config = dict(
    n_head=5,
    vocab_size=16384,
    norm='layernorm',
    init_std_up=0.0236,
    lr=0.000995,
    schedule='wsd',
    decay_fraction=0.618,
)
Each number is 500 + 25 x the weight over its row's rms, rounded and kept within 0 to 999. Layers, rows and columns count from 0. Numbers have three digits each. The size before them is the row's rms in percent of the matrix's.

# layer 4 MLP up, 1920x640, rms 0.0441, rows 687-730, columns 0-159
080:483532526488468487514486518492520460509489528510490524473466468517494475492491493502476470432477474486525466540518513505492501519494524519509485520505518492500491471509502486535472485475488521540534487471489515508514494493527483516485495483517486529492523575492540515498488514487475487473523510511513520483503457521484529486482494499485476559512481473465539489522518525518501523521466484523481519532518452513504507493527510483489511499531516504471528532525515467509518479475503473
089:521477507465521521461467475513489465452492496475486487514541499514467530484518501485514487487495497509472513517478488446492529516510517520471511510521518469458474519468505528480489532506533520546539516488508501515523525488508540483488477497544516545504480490489524533498522521508574490475517460495497499512507515487547488520494500493487518492481511515478493491496504495505502491495494477520507497492530471514472545500487530479463509509487475511495484498529518506540495529510468511
079:490479497492504500501491509545472535513455544482538506466533502518518483504500480475527503498503553458485513490466540496525499505488562541512489502530524488533524528519469513507484519509559567521492476494503501492505503479483505448501484542476495462445469521501536501493450486517458483484505504509448494503491517490495469484498490486505532497488489490495510499484500510480516476539489510493467501470458514506454488516548513518506520550472531454487530503497509536521548513577513495
113:560486478502511484508528459507546490538516518506517501479492490557492498537506517498489463458525522518510527494510511491474557480469507522516507489525516537489477480558518507504496484493540497503524477467485514486449477488504457492512502476523453485544480520524471530481506515534476522538456488503460519496517505478492522526490536526527514521478556501486539476523450502471523507524525523519503472506525472521512486519537512506527521512527474475521480515479488474501531473485490517
096:481465537467497533453499525476527488513487485512526546452513475485538472473466530519501492494480503496465503469482483495501483507534527509490499474504496474477497548489499494530517451494491518529508466474459546508496450527511510532514469494479472490516494509501420525468482473504490467510499488465501534521511481510465491529530502518464463467530510501499526433518460462516500516483477438514523476534499469497509503492528475498467434469470479496463511500509504499503511465511530495
098:486504464502529486486465495493503530496509526484502528512494486506480497491511485481526473512478497526486519495536503541466485492458532491586495494477556505496498505514489476473501527512502512493558553500507517500543494511452475521489505502474478507463497505496516518466528489513570516516486520494485502491480473458477504493508545471486527494493500483506527493493554509492543488527517526526514474498507525539471486460529542509474506528487441500486499542506480512521491498524518460
103:502528514506485507520491501500489507514512489508550518532514493473508507491481496494545509509509519520501470494540436477485506468448515551499451464513488523545532499498537490512495503469470479497500471547467530511512503478527497503496490454486556518517501479505488486517483503456471471503499517563498531473506476500446529468500492488502531477462545513500471479479497512462509508483509474524473502515507504496484506502496569460472454491550470517502497497485496568454531489510498515
093:523507477506504493518493505511486501517445504505449545486548507457534473506442511434539496525481490461457489459518498502446530539495472448516497459441498516461506520529488509495526486570448477465485481500516483492505498519465484506495502490494497471419525460471469522543507534506497493480496509462479502532500528492530457478474485512530476481494504509487523528503482490531450493541487499493499504510474506502470500461538515512491496502522509485509483499476462533523511537512509475
101:541483519515500479528536512533542497563512491492458532487486469458514546491499528489532507497484486510496477519503534498464506503472488489509470507531512452513484503486456514468526519477459491487516484524484481469544473498486505472493479498506481514524508476537490526489529502530556513493489528504482498479532531479497495549437440521516547522522546487466497471499509520498477546483487497485522532468506483519495548505470490451470492497516509524498536530484509530406499477496497512
104:572447508439516466537467472545510474491450499494516490504506488485497504504514469490490470475510511525475483509476497517495503514514555510538492521482464458483474493495469498544480493449494489511488533540493527502555552523536544499518453513503468504476515533519563494525489491503534514485454484506540476500500461512498489486534507498503532464537484462463531498511550486475515468503473513449510482481477507514474510472518523529503536454528500519540491498498490530526502509494522501
098:524506496551447471512478494508569488461489491519480503524488506528460508497497493470539505498482481517488483536552505477459474535544512515483517471461485525519505491519505481503499499474495523489467467513495522500454462485454504474458475475468498475501496560509471522476491511489539448501519502546516545496517508489536473499492453463467507490469494484452461503536474527496476507493488486506511500478499531477504490518501519474528528487513499475476490468559468511511471520528515492
102:451538485546473508519516519524481515440476501469507449476470471495472503542553500486484500526503490496511503491478479491544435537463470475527440479522501526485460509508463508500501494517515495427530520482534498457511503533503590500538485492488494510489493468475515468503534492449528472475483504485509465493483509541533464487519488475459514512491523526477463512477506526496515459490515510534494498476512522538508522494495511491527560496525541490474487492488493464477511495525522514
099:537525471506497479469475503473501525519498490485497502497495513533504512429475470535506540531472496466501462507556503504505503552509508513484496484476502505520537551539524541523506521537500466475542517487486532526464467515554494504521481508511496484494493514532538461448553489522557504506496482468475522513504492505510508514484494526476463502504481493486494515439469474493453500476515448528470482512515482508513484477492509508488529499450461496493486506490514492489506524448477520
094:472513436474526502493493481500471511526507496476515483487502480498480484477518493471521502531480465496491475530507469479528495474482463488500472451496484564498504474482490533518500492514571514513541524494521525475471548535491452508503526489513475513489468561527519471527504477487530477520522514493558470468477515543510475500516449491486474494512481470468540499505511519473487517540500478506456542538507480511528459498434502512523507467539520492521502499533513535476545531496480474
100:487512499487536526517515550510463506529464493467497491513477524481524557498484510496504531516512486504536511487557481474505506443471445508505473500514500461494505522484552494523523508533495487497502446485500508478530483457497513499496508501507524469481509518497464534502479521554483506483491511456509477533484481485528501480498462523511524449418488501521487510495521504489530495545490513522513506514547485481526489531518539497464494520461508524504515511513498466487472524491507500
101:511482468523527479502459529524495488527480508498556503520533497484509547486488477474486473506502517502477514475529467463496495510491523489538515506506490509537532498467503512526483499499532490464513494512492464488508567470537503512480465484538495528554502498512526493472502491512491541490498464478519521519527539543544452502514498520513483510503585460504501479499506494531493514530478516472469509530498519518495481491530520467502481512511494500468473461496517514500505556516512505
092:475450485458454511465489540463498505469492501496489473519551471511498493464541503495529534499526521523486551491507508470494475508471532539510497500484507501566512522508469537515464477480540483490496487515515512445532451494477490472476477532481515483550488521467478504511461477501470483486459493494485480465467495515525505539501499479491518502526474508495499477444490491562542490524537503505481503461464525476515534481492462495550501516519482575487508538495487500506479472495510475
088:471538525504470524555539494515495506474495516517523514525472495505499527470497472515487490516553499528491498495544487485533499501493508519525549543505476520525488489501516528471496479521506488536527496504540513519526543476523556515453465508535473480507505489505528457491463460518488499546517495520486453496465499516471485502463495505480485511502502495493477473510474502481464471479504493519539516477544486503439521483428482465495489479487520523493495509496511451525501472506554470
096:472564515453528494471499529482482538513503486488474480507458542480513467477479484439510501541535516536514501483514511487465434518478501491480513531489501520509491479516527496461446495511501520471484503498519441534541471462508505491496468514515501500501528544433487490559496505499489532509505491559554482477536484507478472540485510521542500528537473484496506515540488483468513480500501489473469504460544477489522532534539473546490521496534500493507499480533510523509510492550531450
098:511481493498490489494495525461485476479507484510511520520556485540502499479455514457496479512479464487501496503469478468522522492488504442480528439464471516521543525503515529507515479526498500479472458516519471490468492468502495498474475460501478464511490521546501499482490443486521474476492507478523503485586493522492499507535502529484522477460429510536536490513529526516500486495505489522543517543457506470500524484503459486489511520486493478498511537483521459510483515489518530
084:502478459519523507514502499511520504562490486489498488486513466504539544495486505518531512480532465499540518500517549524493471559462475504494504507462451482483503489520476486480510486457462487508506488495509485472468495540518514526526473505474552492510504471482479516454487443491533498540525508490512485490478512508497517516435544536499446497516513494492507464495488530552462508484462516507506470519553480500487505478501489505506534449507475458522481488462522514450506509464461485
123:500473557478520479501532515480508537496495579495536458459482481490496473500477529506508467532510505523509516515504487469552428490519499479504479487460479512521512515526509470522491480518472524511490473470464519500482500539503534504479487484473515499495460515449466514535507454536485503435540510459484467460523476520482522556516542510492524522482526525470493475487481491518512488482505519490478490495492439474508475511488509469516527538496516500492505492482538467540514501532495480
092:488470455518502489487454508525524503487477513485455492499560475493505551497552504466497512469484495545507516459499493470462514494536455498499475536523503466498487516468471506523509536461471532494481515517495515505487505538503487520524534496516478499535520472493484487513438524494505525490492483534496484493513499526475495498498526506512480509520529518516501462491438557501511524470472499576508498517528485475518533541527515475505496521489545479487437492490535523494515458543504515
104:480529507501499483550525461506520485550486512481529505458554491459500496532506530539462504511504500531529449470512472527491475483494482501503491500541519508499472471485525503484501466527523508520512514501491481494479513524516543456494445544507497499449489489522542475485495547479479483542516502555488498486554493498480504495491527551541484509459504518497551483464487513502471506493535507442524520485466501534538476496487510534486497568460440458512472504515518498469530513513532508
109:524479517507512506488515481467490490524492503469471497527505498479513493474513512496465503491507505483517512486483520469504535497509492532486508498527509467481543504516485506507483533495517463490550505534469494521472518477485493489447476488496507506520466506480513526534519482484538470502484494495509524458496476487548517457480498485525482483491489522467457459513497495516511450525509481498524484514477545520466500470525443510511490514467522511529514516445537523508532514547523491
092:491497501506508493544513467543473512525529478513492543480493477488480543443528501522512461511474522516529499484515525502518486471494491530460475497502483507483497507516501496513485485508549552447488512539487486471503465489537469462537470514526485512503462500520562523479478490483538520532499468470506449492514533523506515488518508498506471501498489503472506504503512497515503443479497503491503536505501526504516482473518523507531504485492560502525518535467508493499491472478497530
097:524493533504490497518492499501480538503481487491553524497516495494490502471452484476504515499484527458536465468515505510517467516523504526507486478421531496503476481501461451475491441496523498555514466479550525467520524518494505480531488489468548549481438486502487511475477479485491507508516481488520497504495472488543514504499498511492543450517542494516519472512529466492510504506495483518529481508510469484517501500492506513509508523470482487525513493539483519506522514500459479
093:514516512452506494510516515462454464486494482535544528485497481495542496494470515532488486490496495528473494556473493491516515458496488482482476509540475517466505533497484480510531492477517474475470495489432502565511518500444509501520495485480499485498512449471493494478533467472518516488484470486509498521509506551494510497457498534480490422487493493480517519547486442478551521494509540475460507527513471513507482511530511483468523493497497475502477532471500544503510516488516510
082:483448490493476539514526515490483473496511510473510475479523505536456511494528514485477493509520495488515504506483481501509540552511520491497520509545470490518559510541523477519486464485516537490499516501484491483514518501494544530517489490492517485491481486496478493512472533498492472530503539543504518477473469543521498470485481480485459465505463531498457452469566493522467463476551514519535504479492544519448486478472512485512545496485447475509516464506496528487475479497473495
107:515509507493508477525519505483468523520518477476486470516504509514508514490528474492459523522547525454514500497492513466529504495513492472493514463511514547544544515507489452488473445457497501495519505561520522499481525517442463520484444519523493490518499491484469507484501509493506453516487498487496520529501497492479492493467511499537498514495510501492442498465537518516547490473522528492490533537475523497459487550516498497506492474499518477485517507492467480536472521544525510
069:515504444502434533474525512526508515505551489485473481535459481504513498516523514531459530483501499435492527576486553510494507551539540549550488503510525480485486467453492530479489482463520442491501523501496439511542495541496471536484511541529477480501463521496511486537533536503450480426505557491483507513460514508513507459521509488522497528525526471509466471502530508494470495542506508472505493495505488489458514480521501487456462470492504493506501510434486490518508487490497529
100:520512495485488481555491484473485513506485495485511476494508470507485495525503434501525512484457504482501479450464477520502467509482518521463499526516488528497523495482462514522511522485480526494486525535504482513524525506496525496481471510486518484451532496506508480485468446489506515535480506459490469488503540475511524470496536500486500478491543534483544469497474470512474492464516507509502485508493470541456516518579467495477477525499525547505522504459496453460469541505509515
101:554497478545500470455474510498491501521531496502533560511508469506523460522533518490503490500488560483522503474507470465495476508513494485518514412473488510464463541482520458487507508488487505512493451474513503497492487495471494519529531503486495496500524492470523477545452532483470490494488490449501483495548466448487537477495492497496470506492525541505503457434487503494466518497508475538502474509510487479497516526515539500525501499463468525498498478540512510506524468472481489
085:481480535456466514475491484500492468455505483471499467525487486505521504476516494514500479484487518452538465516525510530480536510503460569536522470505504525482457486519451516475509485503489476496504520486501473504510527490485511501420482502471499501499479472517506544510485525512500463472507486507489452493465478511522498487504467530535508473508511503512511461471487563532507548501530514487498533456522497509527526506460517502485514517531509534485526506506480485490481444490518516
103:521472504475520475535502471495465498505476488462536526541532502469490510524496492483458501481513511519464477450499466520490479446481544477498521522519511482529511500489528483486502491525513511452506467476516488492496507475522504482508482471466524515448471494505490481502501503480516536497522474512521438466495499509515521480504541529492493505526545502469481465541478517478491492484530469505510513455482498527494537458473510505550521491499527543556505509490492507495482517510490504
102:482466459559498528494493546454476509472532552525534423493494527527501534505452475469436495482523504482466489505510489562501497523529440503479483495553487493512474489487497470500486462489449468535519490468510531519495499497489504492492463481493516532537475458514526467521488493487513510509482507521472472525496501466499484462518506475519474427495496510510504530502515475478494468548505479515523540499500430517509517501497452462524518525505480468481515484487496528504433519507521506
100:490509463445523480496464531528488479535487539526454474477489509536509494478473495539506466487480536495476499461491494514504505520514496525497531462567492502516467499498486538534545496530499458517501488516477501486556524526516493508518479460522482482495505482466516482477494503511502489498475484482465518524482493509498520502490463518498542494490448498485466498505503472493495515492523486539502508524525484530452537441534445512509522510487534518478493495518448497512466483526491514
100:476524488487468529472537492513520504499459476478466473503560471508539490462519544538509538484492506465465493479517490529489478542526495498497528468493434529496475524489499477510490509540492443469543537496497490528483491511487512508538519495503508481505510500456506496510533491467527504514500497528510507540519516513490472475526499447532506525522432526496528483508544502489512473444510492505550514472487483496511502522533518556483516450485528479516510528507458504477483515490521519
112:521500532449526541495510476501535492487499489521518491487489499525522508506565556473518499532494471494508512450504560502517500507522523553502486505502518506494470500511500498493518543458504491519499542523547494495526540533519481468462510516496465525505515534473449475507532531473530487530477521473492448485530492464501531526481478431489519500516498486478477469478443494507506505468502516502484480482531496516467465510520484487522504437480487520498550521523476528481482508554501492
100:500508496482509533512480485490498517479487518519513547510469448460512524497499490508456517552493462515468522485503525501508481513519530442489479517517500530514497481515509510470466523506462497473511488551510521433476485525535525497567482490518501554481468522529446511529494504472516483546505504485569443497502537476505539538470499511476514488495501492479507501485483477486507533501526515495497500516493481513500483468555509497501478518536497514456534543515501478500485502546525501
103:497512503499518533506470519492519529506515430517530505513486525519459531469470494487502498511479449492531481476444473474468535501478517532493499508512503494511511517480506503462499474489459514450499500450531505499502490452474507461474479480514499470536495526490487544539466499493487503532555496525455470540480481494487528427476565508536505475492498522506508455491487542508523473467515528549512494466519464504538463533490491529489517495483502489455490551507479462485515469491513463
103:483510515477499530488511532494512487483474494488506464523505507511513491497513501476515454476469536467496467489471519514482496545475512525520483568515506478492516513468476499499480467521470495487504494482535494570511494540521514515500521509526531490524496445508518492473476555530523507548487509506469506514516481526485511521524526503505512468535506513510488525476478506485498436493473517462505501485482490523480483509512489532504476496470519484489519516508552492496483516499478527
100:511556510490506494512502523495529509529500490509496483499514486501507510506512525521525502434539533507499497466558530527467519511468491501479514472509506497517488488518552466500466506524498529493508501532486540477522511519518489497495483493498510575471490512485506527474432535491496516494467518517528516485468517522463524505515465514501526507478477521501454520510516452522493446468497506557467520540455501528537490472542492500511493519463492481505510526450450513476488535497487528
103:508476545486495529496484517469474493470493479490516488480482523529546504509487508499467515458494524500498492492489467479522497474523513475469486458482551541505507479489516500431494496469447470463490484471490510517538534490482541493492503482483481496476467514520512518489506557478541529529518484486488515457505478522536538488530517507505528477494486465517466501496490517508503499530504525514478562473513518494498454442491537533491525494522448510432491526507508506508506444505458486
# layer 4 MLP down (transposed), 1920x640, rms 0.0391, rows 687-730, columns 0-159
088:469479507466500491506452461542515498453487492504535511513465485496520532538536486502496425499522511489484494461512468511502501499471558499512487522516537537490445523543523484485507493474515504523514481568537509527476550474483535456512493459501528458522503493539464505558523482532474513468528471547506507532543513490475470477524510505511530492499495482498486511494497475460515523529508534466480500512521490434461481517515501528486514493446520526512507497567509486515531493506522533
098:564531519540507485482501470483525510491510488500524489473476490498450496519432500562475519523490475501488541455493499481518497523470499493492479504489478497490513497469502497459489509480515504474496454514487506448492507509486479468456472560498520501450523469501494529529471525513512524530512541499506528521508459504504500488498524529505541503539497514481488508471515504499490509515504552485461523508551524500490510520530513486479470474487504529498479518482496509506516543472533506
088:485497508538507507490478460549501525472545519508465496545472492499476517498528491518488502491494495549507475459504472469497508547438514476499523460489509471494488476520485478473523483522490464512489507504499484502503447471498514484530532484531523526487492513511463504527538505530543460482494518518542504504507537512486529508525531527499500495520506488526479528545476508497491493474445524536537514501533479495508536502458496513514480485482504516517471538488522519492534546486516482
103:475510534504518476485509509503501538474509470499525520473500506502512488452527491514451521500488484453489482506510503457489481509511535526501513499507481445443470489491511467549519508481507537526497487545511469520476425529494542527479523513504521531499466515511516500471478510516493448533500563515484503501542491507506476495508478476511491509483481466501541497464435535486496506502520518498488519488491496492525504474515482529485495545480489498429541488497504478507485519505515493
098:484524515533496503466502531564484477530509500505468459492530435528480521485494490513516495463519488461514445532509541476489506524455499504517497533549492496540478512514498506517521515505550442543513521482500525507517491488542515467504518498471501549492489525505525456511503458488525474526505483511497530494509500496466508462485468567497489505482481464479461492488508489478502500492529511522506498501536553484535495518494448504463508496485511496483472543495471519479533540458539492
101:477492484465498519507499529557534506482493522499504520512514524498479496487512521495502505551509529432523474511514528483511483508497508506495514517485554502474496509500467492474501517517503488531513531530513488498507530509501541507504487488554478510495470496537467538511498469555484502493483574479486542489506520488468495526494484533497496495491489517504508489519555476504505455519503524510484495479536540503507534534466493492465521474524523485499525508511530504502537473454566548
104:477511491494532522473518493476491563532515547515543444449491504484495488555506480467492490489513489483505499518514507525516472544511496490500477466511499469535476513548486505450513524491453458501483456517479471532489480474522550483509485522548575489534494494471472548500468495522483508480475466479507510487497491496480504501545477536517492472500467509509489505477512512517533473507522538448476475530504508501500478500534523493489468518526545492498468483495503487526494489483485503
098:531530454483492482460506485482472529522481534456465527561527479488491486515448488515511499491498540444474539492510523504492517521514487499503490471505457531545484467498495451528497468483505449536482551462561512479530516492499476526500511505508513454470444509523509534493475447509520544496537555488465502525477484483494466489514456517488461486472468494554489495501538497507469534509454462491524514497491509457493526519487470464501551477555471489488534512539512483486473517485479545
098:451495479479462539523477516486478500514460529465495507541505529484511497524549500517510502495547501496515502524491518515503485502496487496489492499513498521488479506420478477458485494487531506483480530489503531497520469528455514512493483513501481519527473486518487496503507525447511507515533520506520524507489481529505536500517543504503492549483492476524542538461504485501517498527496517491500489538526425456507490492457490519461543480502501522512495511468489511493517527446516545
106:504515549510518456483498493497477469535514464499544471473495457500516478507577512464458526483507473462452534489470506536527497494535496516483489479529511492516476515514487522475486496493530480544490473510500475550469509534494537474475499519535492535460515516451498474495480446469497476545540502494500503498494504509513477552519525493508488521488492508433460528493524479511549464442497568498517492500504503534498459486476507523530512521525510529545527484463568480499506489490492492
101:447504454511528473470491515508552501540465503488505522499528472521491483461467493511527572524489480481550514460475530458463510486496510472462503516485490479511460471515531529526486512520517498455509528480508529495541541463493499490539529519482526504464519447474476466534497537474512518513507485502505517498496480552512524520499488525502504486476487511504510526501504481506498488528501504488517490505494472512492507519481552527521496469482481492493477512490505489498503483497505519
100:467504496532535489511532444476536478518517507524471536498493491548503475485463522449506504552526502476488530501480505479529510428475492523447552478489516493515493476510496484558518490520475510551492490483517508538499538536492487541500559508512518507491473486508518504544530517541491460512541473500467462508460503517505541498544519553533492527556486486505522471474488487476518460467554543459506579529494481475482463544519481486509503479493456542515483506505511512484458514492483488
101:503501481465434525503516527516513516512502499540512500531465513507524481502479491463467516496505453489509487488473512479485508508520496459527519502507484497511513508494471479510493502490493520543511478480482505466521507532518531514495575470487479503462533467512463471501506476518519500534511514501547509505510510537490524470502525451557502469494487503522520509493507508493510488510524505535447508567508502506439489515532527486547472480538493482519578496471495487485482492513504524
090:494519518486508500485507491515481489494491474509501530516499513524485469503465519496471506484465513558450503534485522541524495506487451521511522501487502498471482553495495500552447466479458454484493472495446517533551489513493505507505535516530528489471511476478535497500488529479525535491457449465497532521479502557455490461483516526473501535506482464490465489511491492489481473502489496468548485450492454519498491507483522451432491460511451472456509462525496545483492489496491466
097:539561523529519524486513537550502477525447481503518498467496502498480510508501518455451534507535475530493509503524472532497498527518474433516505448549533510498486482479488541519515501492527479506519463484531519480506463526472504516469523526517458474462538457543494485491531544497475478507533536487520460468502546488468501439499490537450508506491497502490482499505543511478519460516497531506521534487546497487530500488483520463483489484528505503492489485482519485476498515536506467
094:478504493516504475466435547483526496456495505500526567494450494515464454489517499502465497482484468517523518517491484486501477499490461530493479521484481505539509533481493484482493459423521505489508463522499528516495566535512534478496520507533465499516525476470513504488539487476514506520500565469504472483510517481507500502524500505474468510485503524500525460509495475525476462516526485460493516500484511512474536518489485519503499472487499518505522471489498475513488488494480497
100:484548516515505485543488501474507468461500517485535562527489511494492505503525490473484483477479481473502533528545502455540474487509504531547488508475511536510532474508482482567469465496512469527525520483502484523498480489479513510517505512517476482528511476494533513496542519528458501506532487496529458490486499423491509506523472462469510480523487499465488498480503516480499516477500511525477478470484479505538519473507491523472527482531588535493475496531492490456473486528496488
090:462498503462500481501489513489474522518531484516505536487505506537478495469475537508511482505507508474512499496464496477555506507513532503492452504465425482506527496552483513537507513467543519514509484506472527509539485475507500477494561488480497479509480524496489549486510484478472452522518544478494483450478511479485530532509487491528537562508522455497484511511458471466533526461471526471484514505499498514522516555511523481513500543480487496523511510463498523491504506481485527
098:507508506483532509508533486487477503495508489445473484513456462486501456520501464443501478514493509489520491539466445468510490505493505550518503522499462501516511482534515533503521512505471477496521538524456495497515513512470467452480533513486510490505455511559506473501506448501496505497491529528462492496496456488458538531512508479471518550495555509519485534497539487476508488526456541521489523488488490536503590497478455502544507442572483497536531476544488491564480464519488520
102:519536534506448480482477493511495497495484493439510540464526498504529488552498546486481536520481504481524463538491502498550509512514512499482516502470498491516437544514506487503475542543484473498504506536461499541481475484535509484549461470515438529508465493449471460521463536487485525488491512468524494506491518468497480507471474449501507482487539483531523537469464502466503532461523482524493442499480530524472498472496486488478545513498519497503518520510524471503482507479484517
091:497453516511493527498493500473459500502511459543501452455553509504479511529439530493515449500477501490493519508517510487519443493562521508511526489474540511482487485487508459517454497528525524523496485551443501468457487524489537506446517513476527492471480473495480553441490491485482493490500496493518485440514492526476550446514450471533469510457478520443498470475502542465520500509492439471504524513461495507502500480500461510492478528559518471507499520528522496502428491502474547
117:511471546512500460518532473519515524480494545509497508517494519506535494504557538467524476523482460491512492485475507472500479518522530502514496524504477499483540528494526520503471517486497492522483500508478527507487534523521470537536480501494485499483485523541535532549457531492493541472500504521459528512479437498518515524455518514485527501520489510510470490531504481462494483465490488528483514471512506517466452478476547464452527515486503515495510502438485478534568495540488535
098:521489499523512507508505465501514517525479521491525488480487518514487473490504491504518563533457492510492509518496466478495508483524499518551447514525518507498513488533509507457513508508513495507502522489488546536517494527435527487500506526512526557493540507486505524526495520520443501453473480479507521494525475529480526502541494499498521494496496513486488475455526502532508478477512491509505451493506511499541528549445505499496519440523511511465488479510530514530450556513498458
102:473456521506489488505521485529529508496508476485500548459512520508492515506514524500512493482495465517534477480534528524500519526505494572531473550537506526504493503530530530498487513554499490471494480503500516496478494453523532509470474528515496501505462489537474484498480518511466465501481490505538504509488501488524517464515505541510417515485503515499517472504489441480521505512503557465493457484483512486481489481451529533508465454520545474500464512497474534488492522506504526
105:498524516495461518522521504479472491540496478506544482507502475536471498440502443519444495544514514507475543455442514525480494504498490558527507499458506450521517496480529548485471481481450505490526528498476514544475492473522496525481520471522492552515462505501546501543557515456504510508489472467456494521502521501510514540438490491474464503493501556515507482508529500491501489534490507468513531522480520474486473457516474459535579509510501480512489505506517481514515554511505545
099:472559471489484462493502524464466534447468511470498483487470477543499510486469490495476504461494498492500480492513512489496486503490505480497572496472497502523503520482479504521493496478492469509536555542534479507469527490484515483502527477512519471523516500523503492494530490451502457497522506498530500442493533493480495492491494501549499465520515491484537527546539505483531484530527507486468488484464469509502551479471475507513508501486542475493501498502514480498458487485547468
101:525497483504533486501489536512514495495543494468428556501574491528470473476492525493480500511492512503489517483523512480454508525524516508489472498481466486519534514499501497496498487491494528506444509473475502486496473524475493543534541556519516509471471463526501524502527487493502543498482506514546502497499499480517483531498500483463498454459475521517509517510500494490535504474533447516477510493493509453520468546509493507485505473484493507480504502492475536496458463518502517
096:510518473509485528535434467498505476511476523504480454524501491506495550499503483499532473475515497518497456495558522505481444512507537546493499493485516520515482487508528537524508518480462512480478528520506516499503501486545514521519469496529506495531525529524481502473509501414517496478482471433490512506498519489455494507525576561495507485469502505523472480516489512487509471482483478510483504491521481521488481501518536525555534519529490493481499473514465556532528551513518494
087:496503509528503453509494476524492521474500496524488554498487496486506483495499501470510513476503471504501532490464531518503535500483500578479506512498495465518503520504508499531505528450473470469499484515472513459581475507481511517512505486483476542519507517543525479507502459481464505469460476484516528506485483503502499510496505526458498515495522502506524516546519510458434487550471475501516490527514504531504526471554528567508499508471528497519475508507529476539509517532495492
102:489484486485518478490506463498488497480491505534509518514486501470549496494524489504463511515500526510452468535498477499561492484484445499467534505469487520480518536508532489489520503533479506489479483468470524498492495489469480494504523506485486506479463511504487460513471493519520496542527465478547495468522544514485473468532510486523518452523465456440511491537486501513507511475527518474461475528503503543513540473500522525524512460484512511513471470531532525493490494493462560
070:487526498493506499471495522457487474493492517476502528461490521511519524481544519515499505482491509500492492436503488512457515432475504487460489478519501493484547497487529529497495500515483547531504506463504490518474498467479520477545537521484530503521510489525442488501518463492547517559524517532518487436502474493500474495505466498484496499495509546490490494463487497457533468464519441501477501494495522519550537509523497484470523455504498486494493485522468506500542519525539479
106:534526478474434479468470511519506555506496453506531518486491527518479498499520512493485498535474495481450482483483535520529484476510522546490526508486482486458484546523539513501508528507471478480476466475496493510494476528549512477472480493554485524455473493525524489512516525511480461491513491468498514507497405504542456476473491519529508519494569467478537497501505530526506467490513468506528471493509527495498554502452507543477485460509523498477533471529512500484498491488512507
106:502519455487481518484508537444529491491554476480512523440501483488509497496513486537501495493533458492485512478479481499477495464506479515481498541514491481544521511458483475501494503518485491495500501494497497477525493500498519511526494516491519516503486474542451570466507492454478462539528506511482443499486523540502533466497481471487529504485437464506499497514472485516521524460482545465475483456508519495513551510506475525500499530527510523554468548460518497512501466491499546
092:498482485562497460518473512483518509509483506498476517506530535442486508502543462500451521523521484514472487524491483496524521501499503498528449471448534470499467465475507477483515553498469503472511490547500494539452486466528494504515516541490495473525465489484488495491484520461504472482489501497485498511517502509527477521505490466520514487491508480498533487569525469470493479537514491528507494487487524481522525486482492480551484489480468514468520453443514573489508487514439521
105:491486440507475493510485495476550453491512497499506484480500499501509521527471491479545455514515495488487525486525505477480531520512478464523492461482482487529478543506521526480495492459516535518491531535487515492478487519470530497509512515508513447504464508468468492505541485487468469469504510530474489481494481544509544485522503513466481506520558488473516461539497507504510496512565518502456531528493516494486485512492495518485529474509446516517523480479484526517526468502487452
098:522536498537510503487495516533475491531529546475501524540523560489489537481562497549481530582511476527527485528496504515530498531482486502506471501470533506499517545491521507503517522501526493471510526578456508505503500496477502508500496503490513519514519518522544560502512507528477482508476444464537525530483538548463482496482490486507482474502497523485486516508502524531485544468484518461476472527523485483528502450532549522490519480490507506518507459472508492520500491538477475
097:490480463445501488504497488549499495511508494560494501465522478514565485532458530499518483464497519531513490486533519522535532480557501468497518541496523490507494517526478498484516539455495462468502543503494491500489463506455504503482485480493485510514505472487514520490556419538546516471465460499473485499482519530503524504509465501489546465474466491454494494456494487531521545505468498499478498482519489489482526520460480529503475540513504518532460514436479506546507480462505511
103:493466470573518539538454518513490533507504479536504493557464488468487457537453529523523547513516490557498531488530484524535504495506494489500484491532507505509502468514496481508541517509512510510531536532507508519534506468496463518480472526526502556481539538481507453495496502483507449488481497483496490494523489446529505511516506485509514484498511499450536462477514486517495464498509525517489502490501561500491507544497513477500496521503453472498466553461528473513519522593523494
105:497437486452442526540528492466519486501490512480467481507482510469518492478493508526466514512514559504494525498485469501507541528512472534470500467506526493553507481490490481455540498489478458519512509546451500506502503499517491501513524507493505485478521504501473487514507412500469537497513463524496518547489481523522467464518519470452487483502494496495506551510538450493500494542497518499489433526437477503519489518477497497509536507500483505488521509494524540477499533489473484
096:517498494489508473506492459546485503476517454502487475521497487497502529478511502491491504529473495507493531519509514480468480510492468516546474543512523542505506411515497481534466556531506538516519506552490483484489536519524492489498499481511523514507490488514458564550461514497548487569469491511534454514459499489488496500525516507515477554495518519494448513522499483509464503506496455494529499459496540469468499493525471534512482466503535500506481485487521494505496536531558531
100:528494502489486527543490488540458485483494495512461505457508501463468509499528473479447514498516482503461508492481447483505525474449520535518520499480479483470570462464494542453453488535509507466524455504432464510482538489473509517497493536483504532489478530533547519523502464510499485523513517455463513496525514514514481466511485451509524481476489470498470501472491480466484467515515538489494520529533561497541533496503505521467486494507509511489456504489538491496497476484515514
100:517511534461496506498503525532557520513508525500453584476486519474481523514456501522521486550512482489512535501493512535480519548545472552536487503498506495527493504463521483463531456553530472463536544479492490544516478510519436511501504489512523499513464546462521468469513469504511490503502516490451516491496513477493530528498528498524519544506473531508544486469493509487470525488468504474517478509485510512523466496495506489461469488504473508484523520515465515529537512493490458
099:518502505524486501523473515528500478512509469505516496523519509517501471531519455522519516487505534487492520548488511466497495505512473528549490475502509505503500495526489494483541470479500489479506462486521487479537573534480530518501522502508461518465506474491508485460452552470526547503498532538503482563486562507484528463500563512481490526441514504544508468468489499530483478474551489520477501459475510500514557487497532487505505511526484500480495505534515483528470496505439536
103:505524525478527510472453491575512520503434521531472504537527504474538520510504492502513474509483514512535496528502534476522546486482461476511454525514478531530537523528514477520520512499487525521490534498524493510514488498527458530517521478504548517533492542497465487474517493471528506474477501493535513504522471468465477534486487435464500491500516512517542512509512509516469526503493514527538484516522586503481478493504509499438452539518541500524484492520524498526488479537496490